From a checkpoint of a small transformer trained on Wikipedia: no biases in attention or MLP.
Each number is 128 + 32 x the weight over its row's rms, rounded and kept within 0 to 255. Layers, rows and columns count from 0. The size above them is the row's rms in percent of the matrix's.

# layer 3 MLP gate, 768x192, rms 0.269, rows 60-62, columns 0-191
size [ 98 124 104]
[[173 204 107 171 127 148 102 129 153  80 164 181 155 135 122 114 112 153 172  83 165 129 149  93 139 141 104 157  64  96 145 144 105 200 150 171 142 117 107  78 127 110 190 140 111 121  66 136 173 135  96 166 141 175 145  80 128 149 117 164 153 136  79 132  85  41 128 107 124  75 153 111 175 148 121 155 136 133 148 120 111 120 168 126 150 102 157 104 163  85  77 194  95 117 148 154 126 119 178 149 103 119  96 201 176 107 149 111 171 181 151 116 133 201 126  88 114 159  47 106 131 160  96 135 131 152 141  99 159 132 118 169  92 101 136 134 169 138 114 141  98  80  97 153 191  99  74 132 145 125  80 144 112 105 142 142 153  97 115 142 129 124  59 146 119 114 131  97 203 137 124 133 102  99 152 149 165 112  56 157 157 167 153 130 106 121 159 150 141 120  76 139]
 [113 156 103  62 136 123 153  94 185 141 110 166 150 136 136 107  54 115 105 115 118 164  84  89 135  88 127 141 161 137 116 140  99 119 133 196 109 101   0 147 124 160 127 119 120 119 160 143 186 103  96 147 133  68 109 168  61 131 106  98 117 139  86 166 117 126 151  58  61 189 146  80 106 102 165 146  60 174 113 119 156 148 195 121 140 143 171 142 128 112 149 113 116  79 121 134  96  59 144 112 121 136 126  95 118 168 152 122 136 115 106 142 128 141 143 162 163 148 105 116 144 172 119 131 123 137 164 106 170  75 172  62 146 128 141 189 178  68 117 137 112 139 181 129 129 111 117  80 163  86  94 157 120 138 142 169 190 122 133 131 102 109 142 113 124 188 110 126  91  98 101 132  81 103 109  79 156 103 120 132 117 134 117 126 142 123 129  92 188 100 158 173]
 [137  94 166 127 158 177 105  70 123  81  68 130 110 167  53 118  66 147 172 141 200 156 111 150 107  84 146 136 110 131 144 112  80 159  97  85 133 127 156  61 102 128 172 127 129 124 198 128 185 138 110 111  71 187 132 147  93 190 117 134  89 186 115  96  59 109 190  41 103 140 168 169 112 147 111 126 143 117 133 175 106  99 113 180 122 146 107 168 133 114 114 116 127 173 123 166  89 141 123  85 111 141 160  92 115  71 119 136 157  93 117 105 179  79 145 160 142 162  76 115  85  98 129 113 139 146 198 105 132 132 102 185 101 104 132 102 114 125 182 110 112 128 139 117 112 100 142 168 176 138  52  69 125 150 124 123 150 114 134 130 101  94 145  89 156 176 145 130  86 127 159 134 130 170  85 118 110 158 108 137 120 133 120 159 126  58 138 149 139 139 108 119]]
# layer 3 MLP up, 768x192, rms 0.257, rows 60-62, columns 0-191
size [ 96 113 103]
[[138 149 112  70 123  72  68 139 163 152 114 133  92  78 130 150 163  93 117 128 153 134  85 133 126 107  38  85 176 131  93 126 126 105  98 146 106 120 127  81 155 127 104 122 137 131 132 127  96 137 132 107 170 159  67 130 118 116 136 128  85 179 157 102 125 147 166 134 141 145 151 166 151 148 154 132 102 173  94 122 110 129 179 119 111  95 133  68 134 158 149  61 123 107 162  58 158  70 106 136 113 176 162 155 157 174 130 179 101 133 144 132 144  52 147 113 140 157 165 155  93 128 131  47  81 177 165 138 115 111  60 101 125 138 163 130 160  95 156 160 140 127 170 142  85 147 141  63  55 151 136 135  99 121 162 140 153 168 153 191 136  79 164 123 141 182 139 167 139 128 118  67  58  92  61 145  70 158 142 146  95 148 111 128 118  90 164 125 100  97 155 138]
 [160 165 160  84 117 174 138  70  90  90 147  81  59 144 131 105 118 147 176 127 114 120 118 136 148 141 112 103 200 128 108  84  94 156  73 122 124 139 174 154  76  96 149 173  97 132  93  84 109 107 123 100 106 104 123 145 178 108 113 112 127 101  83  66 106  96 108 159 158 146 138 133 107 105 136 131 123 102 186 171 106 103 111 100 114 157 124 143 110  67 186 105 134 159  89  98 142 168  98 123 183 138 117 159 128 157  66 186 173 143  50 180 178 145 162 112  89 102 141 115 152  94 168 111  43 159 137 157 135 150 171 117 143 132 105  95 108 117 138 116 197 115 122  87 166 127 145 159 119 160  91 145 231 137 113 148 104 170 159 145 154  80 102 147 127  72 107 169 126 119 156 131 109 123 165 180 102  91 139 141 144  98 121 184 175 132  90 132 100 143 129  89]
 [140 142  93 111  89 141 177 194 105  49  74 118 121 156 128 142 124 164 178 153 142 163 141  66 132 140  95 130 126 126 129 109 179 113 109 137  96  88  92 123 159  85 104 136 131  97 119 161  91 145  79 145 133 169 130  94 160 127 113 133 142 180 171  95 159 149 116 111 162 122 169 163 150 127 147 111 111 102 126 117  71 142 138 118  95 105 101  87  93  39 110 101 128 146 197  58 138 187 110 131 148 129 170  41 153 152  83  78 104 150 147 129 111 124 112 200 111 102 150 109 153 117 137 118 152 125 129 101 206 151 154 156 158 176 125 110 172 100  58 119 140  90  94 109 161 117  77 132 101 114  92 130 113 171  87 131 173 129 167 133 116 176 136  58 165 133 165 163  87 144 131 130 158  60 143  70 132 135  99 111 179 122 136 166  84 158 112 112 114 166 163 141]]
# layer 3 MLP down (transposed), 768x192, rms 0.232, rows 60-61, columns 0-191
size [102  96]
[[154  88 119  95 169  72  90 160 179 154 150 168  98 110 138 138 121 106 113 156 124 133 139  73 117  81 157 141 100 104 120 112  93  79 104 199 102 132 123  88 119 161 138  74 173 201 160 179  98 160 168 116 104 123 159 184 171 137 131  78 101 138 135 138 108 130 141  96 143 129  99 139 148 164 147 128 135 174 117 152 161 102 108 126  95 137 106 185 125 150 171  78 169 133 144 107 150 161  89 118 160 158 188  91 201  73  94 135 122 137 127 135 146 100  97 129 123 174 169 143 137 111 117  53 134 141 167 139 149 199 116 136 166 126 106 117  93 128 201 102 131  87 145 147  90 126 120 174 125 178  67 123 140 173 161 144 119 133  98 132 116  84 143 124 152 174 153 115 151  68  91 102 123  36  87 115 112 116 147 101  83 117 166 141 181  81  91 176  72 137  97  98]
 [ 34 142 108 143 110 135 112 144  73 122  72 137 145 106 135 124 153 122  50 153 168 102 112 152 150 152 169 119  71 131 138 153  90  51 175 109 121 165 182 172  97 109 136  90  99 143 160 141 115 156 138 107 138 165 121 112 234 100 135  93 127 127  70 129 108 142 139 166 150 135 142 100 175 152 170 139 115 122 103  97 139  91 133  65  88 120 116 148 180 118  47 149 146 107 106  88 147 183 103 123  81  84 184 170  83 142 127  83 127 113 127 102  80 121 159 119 195 112 126 124  97 143 110 107 114  83 143  59 119 111  78 186 127 133 144 120 131 120 138 151 144 146 165 121  50 114 140  66 121 141 175 164 103 113 137 102 151 149  77 115  53 128 135 125 114 131  82 122 136 148 173 124 115 126 137  73 166 110 129 147  90  91 127 101  84 134 175 122 131  87 121 108]]